Part of a small language model's weights.
Architecture: learned positions, biases.
Each number is 128 + 32 x the weight over its row's rms, rounded and kept within 0 to 255. Layers, rows and columns count from 0. Numbers have three digits each. The size before them is the row's rms in percent of the matrix's.

# down: layer 10 MLP down (transposed), 640x160, rms 0.0623, rows 628-639, columns 0-79
# up: layer 10 MLP up, 640x160, rms 0.0624, rows 629-639, columns 0-79
down628 108:082079131160147154087141122124103150145088103121109184146183139103114112104157168141092130157093101079162106149127153181155125098132084101164113119158121114088162150160207177153071087207145088158155138128064114123119112195094144105112101097
up629 091:177089172174134188096148170134129095143056124115144107138102133137063120160112090113083124102152137160089139170161113153113139117137116105106132148158152104148088153166163119113188115214151161147127131107157136126151148127121129142131093143
down629 098:101108151067189103175119108114113162111186127112179112135147141114167157151100119094165129116115174146127115133129069139123124091139071179185163147136079163093104093142113139129095128126125138148117086102179135111169130137141050136149115145
up630 096:109135190060112163104128136127071154165122179122175181082122188103135174114087115155154143111105146178096166155080151132051203140093110142134069134095160113151155134115133148159163129086100136081087122158142130092068105115093101121109132062
down630 093:082143110106158138125133113157164149157099126061121121104079093128166132155149169141112147154096149104152139155119108164109186051137141112145145090101114145115113166101102110174096071120113193140156179175076159155148131123151168093145082136
up631 093:072135113134128149148195112210159118122114136183162118097120102081143153131111151172118094191124178097117161080086177068124156058070058138160148100136163160102166140128127137073087123123157132156081131047074133105092103055059151141095148063
down631 094:128190110100149142156111185087145163148108155160090108152154047147105144169163151062129133105075164153102142107102105109149172090070105151125096100119125166061123135100097124150159178111133112183139095128185144075135098079131122179170121158
up632 100:091061106090064102075088081154107109097166084187107204162118155135135156104174106104131099124176112096177069102121102114080116134154132139080131102127139167122117138123096065143165161104089115201124138125156162072133120151140108120080112175
down632 098:144141138101113195152091114160093134127153147082110120156040101052072092097138178127166127132147116057110145102115168109178056114065132115115104128104163185160152158139087115132129165166131153119151116113088110163132165125115126115164193207
up633 095:105128122155134171107102049141121137071144090124111133084087168143153106145102138175068151109133119153148119097176123082130145133115079146166124153111108138122072118143138108124160137023115123102150141132113156106089101182147144152119163133
down633 096:068177164193108125112108163153083130121091097135097058185137146179161157132102116100124118106113111172108142085134145150118117128129141163160186117127115129101173137125120112119186112153152161112152098116154093176123112156130081164125089109
up634 105:160111130150127202132117169188086131106090183110096171104139161198237118170154140103159144129147061124128151067189150133175116104097144128151085145081094105106151149110087096082125128136120172155131172092126083162160104143112148140139105159
down634 109:142119157114106110086148060122170109125095095121133072201195166112105124076085166144090144155076140119163154159118131134070167130203196096176228117127140085147160100132118125118158086131142105114101098073098128074123142152156158128100136130
up635 099:133121127154114148101116156119096167173122139130095143160193125181125127153065138143162110179196114142097143125127115152112120151076095144069145084111164104205078085184145126097131060127121068093229202108082165157160110192140156124085120123
down635 094:113108188120151094158135130103148159127114073140135121138134139161106147107163075123171106113148148139159166124145127163143147111125180162158118126168076124113134126094040067178141149106171118065097085172155053139109169022132109155145113122
up636 101:124124081117110118146149149095175131169123126139108071128126130118069070118133146173094118150155089176138088117118169064108161094123086119119132074079110120090170168145150124120137132125111078148209151137094092103140141152068089174118122139
down636 101:174144112170082187140143105131103182150138148101062134118117157110095141138124167105139184160127125122178129112101105064114109136106072122110153147109159073088148125094108114063146133177112202118090105144152072128064168154130080150130147120
up637 091:146143186171117131148145108087143115117080127138149109194131173148097123129200129129165062144139150142145183110142175135132182123076112149140113122131130123096116150112105139129162159174223143111135125113176151153123154164159085138079135169
down637 099:141132153152112157158123116056116152081126153099180059044131170160142134114120153145138136113071151155146135151138128063161126110100077115146103120090103079160116128057147162129121131105144093091138122132097187112167119200137130072161147176
up638 099:130144123125131108186087134124070150109135127103114120109162124094103167139095133151160118120162066122086147122070156132101107141073175118105141107082130182076135165139163148153135124161094122139163146097159096167124218149105182070185120151
down638 102:149159172080114094207151099075114131131073118144157068144075113101145049148152125158101151078127217132119139149086185166141168157107140167140155120118174146156138130157116082069155155168132142114129081095134167167152095123188123125208058148
up639 108:115128133200104126158139089088105070095137088096084137083084105064106092128159144146114154116109134148084161135154096103135119107117110180095111120157151110128193128081076092073098111070103158164110085061113132150107146091089122143164088162
down639 109:111143123121125082097114150107114135150104110123095104113137141076159128151111107151139111109077184074124134177199206104110122139129105127174120143131125107139137133132124097090176146172149176097101122127104133176104088076105071152121144126